python train.py --num_hidden_layers=12 --head_dim=32 --norm="rmsnorm" --positions="rope" --rope_fraction=0.75 --attn_scale=0.179 --init_std_up=0.034 --optimizer="muon_variant" --lr_head=0.00941 --warmup_steps=0 --schedule="wsd" --decay_fraction=0.834 --decay_shape="linear" --train_tokens=241700000 --dataset="wikipedia_en"
Each number is 50 + 12 x the weight over its row's rms, rounded and kept within 0 to 99. Layers, rows and columns count from 0. The size before them is the row's rms in percent of the matrix's.

# layer 2 MLP down (transposed), 512x192, rms 0.0677, rows 460-484, columns 0-95
099:67 48 54 43 34 36 56 45 24 34 38 48 38 39 43 56 50 49 59 54 52 54 41 61 56 37 39 39 20 54 72 49 37 45 45 76 58 82 47 56 58 60 61 43 46 43 62 49 38 62 52 23 59 67 56 49 40 45 54 26 56 62 47 66 44 45 45 62 28 54 64 49 42 18 51 32 63 50 52 39 51 51 60 67 51 56 45 31 61 39 50 40 67 68 40 45
090:51 57 59 56 54 59 30 56 55 32 60 42 47 62 48 16 46 62 69 56 39 58 54 49 35 52 40 35 28 38 54 43 29 30 62 71 41 44 53 49 44 69 43 59 43 52 37 46 48 36 57 60 38 56 45 63 54 48 48 55 26 70 56 48 13 51 41 48 42 46 50 52 73 61 66 48 61 47 48 46 45 44 56 59 32 27 50 57 43 42 61 50 57 61 42 48
106:49 44 49 29 65 62 36 61 48 81 38 64 47 52 43 58 57 56 43 27 41 48 50 61 27 36 34 41 48 62 48 65 36 33 49 35 79 52 62 51 85 43 39 48 52 48 40 28 43 76 52 63 49 38 32 61 53 66 59 57 58 61 53 30 53 50 30 42 53 56 52 36 21 67 37 44 56 86 55 37 57 53 65 60 72 62 61 27 76 75 54 61 46 59 48 32
111:35 37 50 61 48 44 45 59 64 48 66 62 37 53 36 47 26 57 75 63 38 38 61 49 53 45 51 42 62 45 59 52 57 65 48 49 49 48 43 55 63 45 34 58 51 68 42 68 31 40 43 57 42 26 52 46 62 19 52 64 45 39 63 34 44 54 53 50 49 44 40 32 41 53 59 40 42 65 35 92 58 71 65 48 44 42 50 73 71 63 54 58 55 67 43 59
107:39 60 62 49 31 38 56 62 63 53 62 43 37 35 50 51 46 56 52 48 47 62 70 60 54 55 62 59 60 62 49 68 48 57 63 71 65 59 60 62 47 27 66 50 47 53 35 69 49 56 34 42 39 55 35 55 32 46 47 53 61 08 55 32 38 41 59 46 19 44 35 46 39 43 53 59 58 49 57 53 72 34 53 51 24 47 53 60 54 32 45 49 35 50 36 40
114:73 41 29 45 57 53 42 54 58 64 59 51 55 48 52 61 69 53 48 43 32 69 51 26 54 52 40 45 70 58 59 46 69 63 49 61 50 30 50 44 44 58 56 53 62 65 44 63 70 46 66 50 36 51 55 51 76 23 33 48 41 75 49 29 42 43 48 41 59 62 64 76 65 49 38 38 52 40 36 63 67 45 35 65 18 54 49 54 73 30 61 38 58 63 53 24
108:48 48 46 49 70 48 51 61 58 61 50 54 65 49 47 50 23 50 43 39 47 54 62 43 50 57 52 44 44 42 63 48 45 46 54 34 41 41 52 50 43 34 36 59 29 29 43 50 42 59 59 57 39 53 57 54 46 61 52 54 60 49 29 48 41 65 54 65 37 57 39 46 44 44 55 30 66 88 44 51 44 54 39 56 37 38 41 47 48 59 50 58 42 75 55 59
097:34 56 36 53 49 36 36 45 63 41 56 51 72 43 39 38 48 46 49 45 50 61 70 44 48 52 41 58 54 34 49 43 38 36 44 40 56 51 58 67 54 30 41 40 38 48 48 45 52 46 29 41 48 37 39 47 58 59 60 70 43 61 35 46 59 57 61 54 65 44 66 26 63 57 38 35 32 66 47 35 71 50 28 77 66 73 50 54 44 44 44 43 47 69 65 41
107:41 40 58 42 64 49 50 45 63 22 46 37 56 47 50 59 59 68 41 59 43 52 64 61 44 63 55 50 68 67 47 50 42 47 67 58 46 49 56 46 45 44 53 51 37 65 44 33 50 49 44 16 47 41 50 30 43 40 27 60 53 38 53 39 65 57 48 61 49 57 37 49 72 46 34 70 42 41 60 62 73 64 36 41 44 41 45 52 43 53 58 36 34 63 47 42
095:46 47 23 48 52 37 49 53 51 57 39 46 48 72 46 54 48 67 58 42 54 63 73 57 50 46 39 43 61 49 53 45 45 30 42 28 56 24 44 38 55 57 24 51 59 49 56 52 35 40 60 46 48 55 41 60 57 58 49 50 79 48 55 46 25 39 56 56 51 38 56 62 51 38 46 40 50 36 37 53 51 50 54 63 48 51 46 52 36 41 81 40 56 39 45 49
104:80 53 39 34 44 71 39 50 56 60 71 70 56 60 38 64 49 57 38 56 71 56 53 61 56 56 54 69 41 51 70 35 65 30 64 65 61 64 64 48 48 46 53 45 61 54 68 54 44 52 60 74 43 45 58 51 55 39 64 46 64 59 53 38 67 32 31 28 46 27 32 55 51 56 55 42 56 41 62 37 60 46 42 29 53 45 47 55 48 43 24 51 46 51 46 44
107:71 51 45 72 37 50 70 32 36 60 42 40 61 37 65 55 69 65 38 47 32 38 22 74 30 44 50 44 45 45 35 47 31 55 46 46 61 43 53 55 67 47 68 31 43 64 62 44 75 52 52 58 66 60 36 53 30 74 52 54 32 66 64 80 54 49 42 54 41 49 54 44 59 62 57 48 50 38 54 38 38 66 58 55 67 50 41 76 48 43 27 54 49 61 50 73
090:57 50 67 45 43 41 29 54 40 54 35 53 36 51 47 46 69 56 60 36 55 48 46 54 60 41 39 20 62 36 38 53 47 52 50 51 37 74 37 63 46 38 31 39 65 59 40 57 61 61 54 57 43 50 65 47 38 44 58 23 42 49 49 68 71 42 38 45 71 58 93 59 75 52 65 49 49 61 47 49 32 59 44 50 69 30 48 43 32 61 59 44 54 49 23 43
106:45 51 67 59 37 53 33 29 29 72 61 32 36 50 59 39 47 37 64 65 31 41 59 66 55 72 46 53 47 44 67 66 70 40 27 35 55 32 50 27 56 47 51 47 60 64 56 71 52 48 37 62 59 59 45 43 51 41 49 50 48 43 41 70 47 45 55 58 32 55 37 49 39 59 75 46 33 51 63 63 68 55 41 56 54 67 60 56 47 44 50 74 46 59 58 37
092:42 54 70 49 38 52 53 61 64 50 48 39 58 47 61 41 57 49 54 57 64 43 48 41 68 86 41 54 27 53 65 47 63 55 38 45 71 43 60 82 24 52 55 43 51 32 40 40 59 40 67 40 54 56 58 48 31 57 56 50 51 41 46 58 42 49 37 50 54 62 52 37 76 35 53 75 21 34 50 48 42 64 21 52 55 54 32 51 50 46 23 53 38 43 71 66
097:57 47 60 42 60 30 54 42 51 49 47 33 42 66 45 43 65 55 45 52 51 40 53 44 31 55 29 45 57 48 48 69 54 53 46 51 33 55 45 38 31 53 43 57 54 48 25 75 58 45 59 38 50 39 74 42 39 45 63 39 29 45 39 68 62 27 62 41 85 64 65 40 56 37 58 53 47 34 66 56 72 31 24 46 76 54 53 32 57 62 41 70 53 35 42 47
110:57 52 44 24 34 70 47 59 35 44 53 40 64 62 55 33 37 60 47 45 56 55 42 58 64 72 41 46 64 66 49 56 56 68 51 39 49 39 60 61 56 34 43 61 26 44 54 32 44 19 50 33 52 71 44 33 47 34 55 46 54 39 66 36 47 38 49 45 46 47 64 50 33 39 68 39 48 57 29 48 39 32 51 36 37 36 51 45 36 52 59 36 56 52 50 59
095:41 35 54 56 50 73 46 46 49 64 49 63 46 47 48 63 56 41 41 48 50 57 60 43 45 69 45 47 58 19 61 55 65 41 52 43 47 51 43 47 66 46 69 48 73 49 54 64 50 37 47 69 58 42 58 42 60 64 61 79 49 31 58 32 37 25 58 50 53 52 43 46 48 26 46 46 44 72 50 47 60 60 44 68 68 50 52 25 21 46 46 61 43 60 51 64
102:49 65 72 49 41 51 51 76 51 49 39 47 52 52 54 56 44 42 66 50 66 25 57 44 54 45 44 55 54 43 37 46 65 34 50 53 20 71 48 35 49 55 75 67 45 55 53 62 72 63 56 52 51 49 63 52 57 40 60 83 44 73 43 54 67 69 58 42 55 64 52 57 48 64 66 57 42 59 58 38 48 57 45 35 49 48 38 78 49 49 70 30 20 46 51 38
096:46 75 57 53 41 60 52 40 61 69 43 67 51 48 63 62 61 39 42 65 37 55 51 40 39 51 17 47 51 52 26 47 64 49 43 50 32 71 49 42 27 62 55 51 39 57 37 54 53 41 45 34 75 44 57 70 54 40 48 54 46 38 49 52 60 61 49 64 78 25 42 45 66 41 64 44 53 47 52 56 61 51 38 66 39 68 49 50 51 52 41 61 40 59 65 51
093:38 73 49 52 48 36 46 63 49 50 46 68 38 41 58 63 62 39 50 47 55 45 50 22 31 66 62 59 51 61 57 39 43 52 58 34 37 66 36 38 53 42 48 69 54 54 55 47 48 33 62 68 51 48 61 62 51 55 42 43 39 59 55 54 43 67 41 43 76 47 65 65 51 53 50 58 42 58 44 41 57 53 43 32 38 52 41 30 33 14 46 76 45 49 44 44
093:50 38 46 80 33 55 39 64 55 51 49 34 56 27 27 41 57 54 44 34 41 55 65 52 46 67 50 41 58 62 49 48 42 54 34 39 58 59 54 68 53 40 63 22 50 34 45 28 53 73 37 39 38 72 46 52 43 77 68 59 57 49 52 40 59 32 51 35 39 61 60 63 60 46 45 75 50 40 63 37 58 59 51 57 51 71 45 34 61 46 62 55 47 47 57 18
090:48 47 51 26 44 53 47 64 63 49 44 40 49 46 52 71 47 45 44 53 69 66 48 51 19 65 64 57 60 73 68 51 58 47 44 42 48 65 47 55 63 51 52 64 38 47 58 53 48 49 52 65 52 36 79 60 39 14 45 64 60 65 43 47 46 59 31 52 32 34 61 52 38 44 77 58 61 55 26 60 62 54 61 55 54 30 44 59 57 56 54 51 38 58 64 53
089:38 24 39 50 45 36 36 49 58 51 57 38 50 45 61 55 36 59 45 36 35 40 28 44 45 38 51 49 18 50 52 53 46 53 43 50 52 47 71 18 55 65 51 40 44 35 42 35 42 46 40 54 55 38 35 67 39 34 41 68 48 61 45 55 51 54 43 37 66 57 45 42 51 44 59 41 78 47 32 67 46 41 69 46 54 50 39 44 63 58 58 49 36 49 47 47
111:44 56 64 64 63 61 60 44 54 29 59 44 57 50 44 43 57 57 55 37 60 48 34 17 25 43 70 37 52 35 60 47 68 45 57 40 52 44 50 56 46 42 61 29 45 58 41 59 64 69 53 43 45 48 49 51 51 46 47 59 42 55 29 67 54 68 29 41 63 54 35 28 34 53 51 26 51 64 49 41 53 68 52 60 43 46 59 48 35 65 53 49 40 44 53 57
# layer 2 MLP gate, 512x192, rms 0.181, rows 461-484, columns 0-95
093:35 77 53 36 47 44 58 47 44 51 64 60 34 50 46 73 32 57 72 55 33 45 60 57 47 63 52 57 64 53 62 61 59 23 53 36 48 46 43 54 45 49 39 67 43 46 60 62 41 41 53 61 30 51 43 55 41 48 40 49 52 60 41 47 56 56 32 40 38 66 40 42 34 41 63 47 56 51 67 64 39 32 08 73 75 70 53 43 40 49 59 53 47 54 49 38
110:49 30 47 33 55 43 26 39 36 62 54 40 50 57 50 51 14 61 43 45 45 49 42 56 59 55 35 51 33 54 43 56 52 38 57 72 46 61 42 43 56 53 44 62 46 53 38 48 36 38 51 67 51 53 54 67 56 32 17 60 35 55 57 43 47 48 35 51 46 51 65 48 32 52 56 50 50 53 75 24 61 65 50 49 73 57 53 43 62 43 66 43 39 50 74 51
098:76 53 60 30 43 45 39 37 47 46 60 43 61 56 58 51 61 49 34 29 42 54 35 48 59 38 44 42 61 43 47 72 52 48 46 46 49 45 51 40 38 69 46 53 49 39 36 45 53 64 54 61 39 61 57 51 47 56 87 52 39 41 57 21 51 42 40 42 57 24 56 33 48 82 74 50 53 63 39 58 50 66 60 65 54 48 49 47 65 48 47 57 51 47 52 53
100:49 44 74 51 64 31 37 47 47 56 51 56 56 68 49 82 43 35 45 53 33 44 43 49 42 62 60 55 44 35 43 63 47 28 60 62 49 35 42 39 31 55 40 48 42 39 63 42 59 50 56 79 52 47 64 60 56 56 59 34 62 48 54 37 45 44 50 38 55 49 39 55 51 82 50 59 64 52 50 62 59 52 57 81 41 39 51 52 43 45 47 48 37 49 54 20
082:52 49 63 44 72 57 49 43 36 37 58 66 46 45 60 76 60 50 33 47 52 33 45 33 49 52 32 28 33 40 49 90 61 45 35 55 51 50 47 44 46 55 49 37 56 49 66 29 50 46 51 51 45 63 68 36 59 47 48 42 41 63 58 57 33 34 51 62 55 67 86 62 52 53 41 42 48 38 68 47 54 42 38 67 82 56 38 57 26 51 42 37 61 61 48 67
110:39 40 26 34 59 39 37 57 30 51 45 26 66 55 51 72 64 45 55 38 57 53 47 57 66 47 44 54 49 25 56 39 59 56 51 51 57 69 52 54 53 32 52 41 36 78 51 49 56 46 68 58 56 57 49 58 47 30 28 52 58 44 22 56 39 61 42 46 52 62 32 45 41 38 52 55 71 46 53 29 37 45 66 65 46 35 34 39 37 28 46 40 57 53 43 64
100:66 58 45 49 38 53 42 46 61 68 35 43 52 45 46 49 42 55 32 58 60 54 21 29 41 51 61 49 37 39 61 59 67 51 60 50 47 57 53 56 39 51 48 62 36 56 46 29 76 67 67 55 44 42 43 50 49 47 37 47 36 34 45 44 39 43 57 56 49 49 62 54 63 63 53 42 44 48 52 61 34 63 62 41 49 35 43 41 51 49 54 51 61 74 59 40
099:60 62 72 59 21 52 55 52 37 48 46 57 63 67 37 63 39 52 39 71 59 37 30 38 39 51 32 56 50 59 57 58 51 41 24 52 51 56 45 55 33 56 40 62 41 31 36 56 39 56 50 34 51 40 44 48 58 43 58 55 56 44 47 41 59 36 40 61 44 59 43 57 99 49 64 39 62 42 72 37 43 41 41 73 57 55 64 47 47 45 58 53 52 47 36 72
100:58 75 54 48 60 51 40 45 38 28 29 28 47 65 64 63 57 53 64 57 50 54 29 48 49 47 45 44 37 24 58 71 59 63 66 50 38 47 61 45 66 33 50 50 62 39 42 63 52 62 41 45 38 50 32 42 56 48 38 44 48 52 38 44 79 64 51 45 57 36 62 39 44 69 84 40 67 40 49 53 55 29 50 33 52 83 33 59 60 54 46 36 42 73 44 60
107:17 39 69 40 51 41 25 34 33 46 67 57 44 65 54 51 72 45 44 33 38 42 38 68 44 54 63 50 53 35 49 60 41 37 56 26 39 48 34 28 59 45 46 27 41 49 34 33 55 57 40 46 58 58 37 50 44 44 42 63 37 67 45 54 44 59 43 47 58 42 79 33 45 46 55 35 57 25 45 65 60 37 52 47 65 70 43 62 54 52 62 48 37 63 40 57
101:45 60 50 53 72 48 41 71 31 33 57 50 32 40 53 51 37 54 70 52 50 53 37 67 36 49 46 62 17 43 51 44 17 49 43 46 40 59 39 64 54 61 33 45 62 45 47 45 59 54 64 54 64 48 60 47 61 51 61 58 61 63 60 64 22 34 44 38 78 41 54 31 44 44 55 70 29 49 57 60 64 60 29 52 37 46 53 48 31 57 35 69 36 39 57 44
095:54 49 30 53 48 63 52 46 39 52 44 17 70 86 60 47 44 64 38 42 56 46 73 41 40 46 49 52 33 30 47 63 50 47 63 78 34 44 56 37 36 57 78 39 33 52 36 68 47 54 59 50 36 48 69 49 53 54 41 69 53 46 36 39 57 47 48 41 47 33 59 48 55 46 39 53 52 66 42 72 66 40 38 35 57 42 42 39 64 59 52 50 35 57 79 56
103:51 49 62 43 31 58 32 44 52 36 58 32 58 59 28 55 48 60 43 53 40 51 55 11 52 43 60 56 41 37 68 29 47 52 63 49 61 45 53 14 50 46 53 50 35 41 53 51 48 86 65 41 51 48 49 40 48 34 24 41 63 39 52 49 49 56 46 41 59 58 61 32 36 72 64 69 73 39 40 48 37 49 44 48 51 58 77 43 58 64 56 34 42 45 61 69
103:42 53 32 65 34 52 40 58 51 43 37 51 60 44 58 47 61 59 42 54 61 49 58 42 59 64 46 60 50 35 54 37 57 42 41 59 56 52 73 51 54 50 44 53 63 44 44 58 81 57 57 36 38 55 33 64 36 43 44 37 44 40 54 79 37 64 52 47 51 90 49 46 76 76 60 66 57 44 48 45 62 51 41 42 42 51 50 29 63 60 52 46 39 56 32 36
096:43 87 59 50 73 53 61 43 47 24 43 53 33 74 50 33 32 64 50 44 54 36 61 65 38 49 55 35 53 32 62 63 33 45 49 62 59 43 68 72 33 28 42 33 81 20 71 63 46 64 58 49 64 27 50 59 71 49 36 51 62 58 51 64 44 44 59 63 56 33 60 52 51 55 33 43 69 40 36 57 61 42 30 63 46 55 52 41 53 54 19 52 41 48 57 37
080:47 66 46 52 33 78 33 56 49 53 45 34 65 61 38 39 28 30 57 40 67 53 36 62 57 56 58 46 32 58 53 68 47 41 77 60 44 40 54 43 35 41 30 59 57 52 53 31 24 53 57 60 49 52 54 37 52 37 34 62 53 42 44 37 71 56 42 29 54 41 81 52 61 48 40 43 39 59 30 38 48 51 53 40 45 44 57 40 48 45 41 66 29 46 44 50
100:33 49 43 58 28 57 48 26 44 56 43 56 70 53 45 44 50 44 34 42 38 50 62 56 30 51 47 53 62 51 39 55 48 33 55 78 63 55 58 43 59 24 71 29 59 49 60 48 43 34 45 73 60 47 50 65 31 61 65 51 56 36 48 39 49 56 48 28 53 43 69 55 53 70 59 48 55 50 47 55 66 62 47 36 53 69 55 46 50 30 14 35 61 66 32 37
097:62 73 58 47 38 59 48 45 27 52 63 53 48 68 55 55 53 48 49 48 51 53 40 55 34 41 66 51 49 59 37 50 57 53 48 22 49 47 39 48 55 42 34 30 83 47 44 50 60 34 52 70 37 26 50 82 64 46 46 44 54 49 59 60 53 54 43 66 53 45 58 59 63 55 30 51 42 49 46 67 40 71 30 51 50 76 40 56 56 44 48 44 43 59 38 48
101:45 43 36 51 49 20 67 64 43 41 51 38 42 63 56 50 53 58 37 49 68 71 71 39 43 39 52 65 49 53 71 62 59 57 53 60 33 31 50 52 52 45 57 54 53 47 39 37 48 45 52 65 65 48 66 54 50 60 35 58 59 67 56 80 50 48 59 45 50 61 49 30 71 50 68 36 46 53 52 44 33 32 57 51 71 46 54 37 41 57 22 53 36 63 47 42
093:60 50 36 42 64 44 69 63 66 49 49 39 60 47 57 51 36 55 76 32 35 53 46 40 49 38 64 43 44 43 58 78 41 37 43 64 48 55 38 53 48 70 31 47 65 64 64 24 55 67 50 47 76 53 37 47 48 53 48 63 43 65 39 54 60 44 20 80 25 50 55 49 37 75 57 56 58 59 43 57 54 41 44 60 79 66 59 73 70 64 24 67 46 41 70 55
102:26 44 48 46 62 47 41 73 35 67 56 60 37 53 42 60 47 59 48 39 57 48 48 61 46 35 54 58 58 58 52 50 33 41 41 63 57 36 92 55 38 39 31 31 57 65 55 44 66 62 45 43 14 55 57 52 41 26 45 69 54 41 34 55 58 65 48 41 65 61 56 35 64 89 53 52 42 61 59 51 44 46 45 61 40 64 53 50 50 50 56 37 74 36 65 50
095:44 35 42 39 76 52 43 52 50 35 52 63 43 45 51 74 59 60 63 35 49 48 52 54 34 45 70 59 47 52 54 63 52 50 40 47 51 48 10 52 43 46 72 33 56 39 53 62 40 47 61 53 52 61 52 64 43 37 41 63 65 36 66 24 63 62 70 53 51 58 54 57 28 56 56 49 74 36 32 57 64 35 46 65 54 39 45 38 68 42 52 50 41 35 51 35
096:60 64 62 67 59 61 56 74 52 46 45 76 25 47 45 50 62 64 54 56 31 64 69 54 54 40 67 47 35 87 58 51 54 47 53 44 35 55 54 56 41 51 49 52 46 48 56 44 57 60 50 32 40 44 44 59 30 50 63 42 31 45 49 48 31 54 61 58 48 36 71 49 53 50 71 63 51 51 48 46 33 52 44 49 66 58 61 60 40 43 23 44 51 46 42 29
109:69 50 60 62 56 38 55 51 34 43 48 57 38 65 84 64 72 42 54 39 58 54 49 66 39 38 43 59 46 57 38 71 29 72 67 53 47 54 41 34 58 45 58 50 52 44 44 36 51 72 39 50 62 58 41 45 43 49 54 59 45 53 58 42 63 48 53 66 44 75 39 61 67 43 58 61 55 52 61 18 55 61 62 42 32 53 58 58 66 66 49 45 73 49 41 20
# layer 2 MLP up, 512x192, rms 0.187, rows 461-484, columns 0-95
086:43 63 27 58 52 61 51 35 38 44 43 64 73 54 41 38 21 49 35 16 41 32 59 40 69 32 35 52 53 46 60 23 52 54 50 56 44 44 46 58 28 33 63 46 42 49 58 66 41 61 36 41 71 39 57 33 36 63 55 51 43 72 44 42 56 38 53 37 53 41 60 55 45 49 65 64 48 33 49 52 28 61 59 38 64 72 45 44 44 52 25 54 60 64 64 38
117:15 65 36 52 63 64 58 55 67 56 46 48 55 59 63 32 33 53 50 48 48 55 55 63 55 62 24 63 36 47 32 50 39 59 54 78 50 42 38 42 60 62 58 28 44 50 46 58 28 47 45 25 65 52 40 22 64 45 35 63 40 51 43 58 51 56 38 39 60 33 39 57 36 49 46 45 59 53 75 22 37 47 52 61 58 62 39 37 47 30 49 55 40 64 46 54
106:57 35 60 66 45 47 51 46 56 54 62 46 60 63 44 39 39 40 30 43 59 44 54 72 11 55 37 42 36 49 45 74 42 47 56 55 65 53 61 42 33 68 58 61 39 65 41 56 47 42 52 56 57 72 55 52 54 51 21 46 44 58 48 48 54 76 70 36 54 29 65 45 64 85 49 32 58 60 50 52 71 57 37 53 43 59 40 46 64 66 63 37 66 39 32 34
099:58 32 38 38 76 48 50 62 31 38 54 38 69 37 40 80 55 21 40 48 49 43 45 40 38 38 50 47 73 29 57 56 32 62 59 44 34 50 45 56 18 89 62 41 37 38 60 53 38 44 63 68 43 35 64 48 57 62 60 38 37 41 50 37 22 41 45 60 47 66 54 68 62 63 67 52 46 51 51 57 50 37 46 65 57 47 39 45 40 60 49 54 48 57 59 45
144:50 53 33 49 26 39 54 41 51 51 39 45 39 46 41 56 48 45 41 42 78 45 45 52 71 69 53 80 45 52 50 36 50 36 59 46 46 34 50 53 37 41 56 53 38 62 36 58 63 69 59 42 53 53 38 66 36 39 42 50 51 34 40 59 54 68 56 25 37 37 40 31 50 19 46 63 38 61 00 55 63 68 59 26 42 56 56 49 72 40 32 51 50 53 56 27
107:36 58 35 38 65 42 54 63 24 34 38 53 51 61 45 70 50 74 49 29 52 44 48 61 50 36 39 66 48 46 51 40 57 66 52 48 60 72 47 64 58 52 34 37 53 51 38 51 59 44 57 69 32 57 58 55 56 26 33 70 56 41 31 60 23 48 34 61 57 55 51 66 29 59 49 44 52 64 45 30 37 59 51 46 53 50 44 52 81 30 52 60 53 53 62 62
084:44 40 58 48 62 31 49 49 58 51 26 47 63 50 63 45 67 35 57 32 70 45 63 65 68 34 53 61 46 23 54 68 52 43 70 44 74 40 38 43 52 50 39 61 44 60 36 50 36 47 74 45 65 36 44 48 61 35 63 46 70 52 25 60 53 64 55 44 54 65 60 43 40 32 43 40 64 48 40 57 51 34 51 45 32 45 44 69 68 60 40 33 56 46 67 41
109:65 88 64 57 41 36 49 51 42 66 38 51 64 88 46 53 35 56 36 62 66 19 40 34 49 44 59 44 53 50 65 43 56 20 49 49 48 51 41 70 35 58 45 42 67 44 61 41 51 55 33 39 43 45 42 64 44 49 54 45 58 51 54 43 51 47 45 60 44 48 38 35 79 57 53 53 55 51 52 32 54 62 46 58 46 47 59 74 37 56 47 32 76 59 52 62
091:60 31 47 66 27 60 52 65 66 38 40 56 30 52 46 51 36 54 54 64 55 58 45 53 47 48 49 61 42 35 53 57 46 52 47 50 42 71 49 46 65 38 41 51 34 34 14 38 46 52 46 53 29 63 34 49 56 56 49 38 45 75 45 85 62 50 42 52 71 55 40 43 54 45 44 41 35 39 43 44 49 31 60 32 45 56 27 43 51 41 44 48 20 54 34 70
100:55 38 59 62 62 37 44 61 48 69 32 40 49 40 42 49 33 31 35 39 50 38 64 38 62 32 26 46 65 60 50 44 57 58 45 67 43 44 50 64 37 63 53 71 52 35 51 69 32 56 54 52 66 50 55 62 30 79 69 45 44 50 65 45 34 65 52 46 49 66 46 52 51 46 49 54 58 69 68 50 55 47 44 61 35 25 51 47 39 44 59 54 40 58 53 31
106:35 61 54 46 40 59 48 53 60 45 61 72 63 54 61 60 38 41 43 47 51 58 73 33 52 56 67 47 54 49 38 39 67 51 57 53 43 30 45 42 42 51 63 47 46 33 67 37 38 54 56 61 38 37 50 56 59 59 64 23 49 59 51 17 73 56 49 60 24 71 32 42 33 64 43 57 35 52 32 48 76 45 31 38 72 39 58 42 39 55 62 45 30 68 53 59
090:44 56 54 49 42 37 35 46 56 37 49 61 56 41 61 61 56 45 44 35 50 62 32 31 68 57 58 59 55 53 52 50 30 47 41 38 68 52 63 71 72 33 56 45 49 56 74 42 60 45 59 64 65 42 33 65 67 46 66 66 22 54 65 68 56 58 64 44 54 37 39 64 30 70 45 47 46 43 49 45 49 50 41 51 37 52 39 60 35 46 45 71 59 35 29 46
113:41 29 46 62 69 67 50 48 49 44 35 54 46 49 62 56 40 55 52 61 49 36 59 51 30 45 47 39 34 53 33 49 83 48 40 58 46 66 66 57 52 36 54 54 31 12 40 41 59 46 52 55 62 59 20 58 29 65 62 32 54 61 62 64 67 62 31 62 46 75 67 33 57 34 48 43 55 37 43 36 49 31 36 53 46 65 48 38 46 49 49 58 38 42 74 52
100:53 51 42 65 48 54 49 57 81 33 56 77 56 50 51 47 50 42 17 58 55 69 58 63 55 56 37 57 37 50 55 49 25 52 35 58 69 64 35 41 44 60 60 55 68 48 34 69 42 45 73 29 34 48 38 41 50 50 61 48 71 43 38 39 63 48 62 50 57 64 50 44 45 67 54 41 53 59 64 62 58 54 63 75 71 53 51 35 57 57 58 47 73 70 59 39
098:49 54 41 40 45 54 64 71 31 32 17 30 48 59 73 30 67 47 50 53 47 63 52 65 46 60 64 61 47 50 28 59 42 49 70 65 50 30 44 65 50 58 38 50 39 59 77 54 51 55 57 52 53 47 60 38 71 46 35 45 47 54 42 70 57 62 50 53 45 45 53 59 64 46 64 40 50 71 50 46 38 47 55 43 56 51 45 69 54 31 63 51 52 32 35 40
121:57 31 59 44 54 18 46 38 55 50 50 72 46 39 60 46 71 42 50 74 41 53 53 31 51 34 42 46 55 32 51 35 39 53 07 45 34 74 70 41 52 49 66 36 53 67 48 64 63 40 55 34 53 42 40 70 44 58 65 47 47 57 56 60 41 52 58 58 54 59 40 47 43 45 61 51 60 38 68 63 62 43 35 64 50 56 43 57 38 40 41 48 46 47 60 39
099:43 66 43 51 55 49 47 45 24 53 37 23 45 46 57 67 30 39 63 37 63 58 24 53 46 63 45 47 49 63 68 39 20 52 52 56 44 26 51 66 36 86 45 28 45 61 38 55 52 63 50 53 48 41 46 63 65 37 44 41 36 45 53 56 49 49 67 44 53 44 55 26 56 56 32 44 61 55 62 46 34 48 87 35 31 38 50 58 53 48 44 23 47 30 71 50
101:70 89 62 49 63 69 61 49 37 47 52 62 36 46 52 82 44 40 42 41 60 46 68 64 51 39 43 77 57 45 31 46 57 37 42 40 39 34 63 41 46 58 48 61 54 52 53 56 27 38 36 43 74 49 52 50 55 57 50 59 43 42 37 43 46 37 50 54 47 22 44 36 62 49 59 47 49 32 40 28 68 49 69 46 66 33 57 41 61 60 34 35 61 55 34 32
094:56 75 60 48 53 66 53 48 61 62 63 48 57 41 35 38 82 49 56 51 53 33 34 66 42 45 57 45 46 35 44 59 52 39 58 55 62 69 62 44 68 64 28 60 60 47 42 53 33 52 38 39 30 47 40 32 51 61 53 60 42 62 56 37 64 47 70 49 37 39 37 81 33 50 42 44 36 30 44 39 59 39 34 54 43 51 60 55 40 44 58 72 29 44 41 40
094:48 50 50 47 26 77 46 68 40 57 52 45 52 48 52 47 49 39 42 60 65 75 57 74 53 37 54 49 55 23 43 57 56 71 62 67 62 44 47 57 41 60 53 30 56 50 43 52 47 50 41 53 39 46 55 69 41 50 29 58 36 34 49 33 35 53 55 36 72 42 33 40 57 24 61 38 50 44 59 44 58 52 49 23 55 49 34 11 57 56 76 29 40 46 39 54
100:57 69 44 38 66 56 43 55 44 64 40 61 60 63 48 40 56 52 45 63 51 63 61 49 49 36 53 23 60 48 69 53 22 39 61 52 68 65 54 36 56 45 52 59 78 48 63 55 42 51 71 31 36 43 37 64 73 34 30 33 33 55 34 43 40 40 62 86 66 43 31 49 69 64 41 51 43 53 26 65 37 43 38 53 48 51 32 43 52 47 62 56 67 60 59 65
096:31 34 30 33 53 53 35 56 48 39 52 45 41 59 51 57 36 51 63 57 64 73 63 64 53 39 62 72 48 34 38 47 60 55 54 45 42 42 35 65 48 57 48 29 43 42 65 30 39 49 44 70 58 59 43 62 42 53 63 53 64 49 65 40 58 47 61 41 42 53 30 47 62 74 48 43 55 54 51 60 41 58 48 56 53 53 57 55 49 40 51 58 52 27 54 25
100:72 62 64 60 40 60 19 36 43 53 47 69 51 40 68 50 47 37 44 61 53 59 74 46 41 60 47 43 43 54 66 58 46 43 68 53 46 48 40 48 50 35 32 70 53 81 59 46 30 61 49 50 39 45 48 47 61 58 70 48 63 34 46 51 43 49 48 35 33 46 75 52 44 52 74 54 38 46 58 40 58 46 54 61 42 61 65 43 30 62 36 45 63 48 66 46
136:38 46 55 28 49 60 53 36 59 62 69 43 59 35 21 55 36 14 53 66 61 51 60 44 67 44 41 33 59 46 65 00 59 39 36 43 43 23 66 56 27 52 42 48 49 65 50 47 53 39 55 49 40 46 48 49 43 55 48 55 50 61 42 51 48 48 62 34 49 30 50 47 56 74 51 51 40 63 42 72 44 54 51 52 51 54 47 18 33 27 57 56 40 56 55 35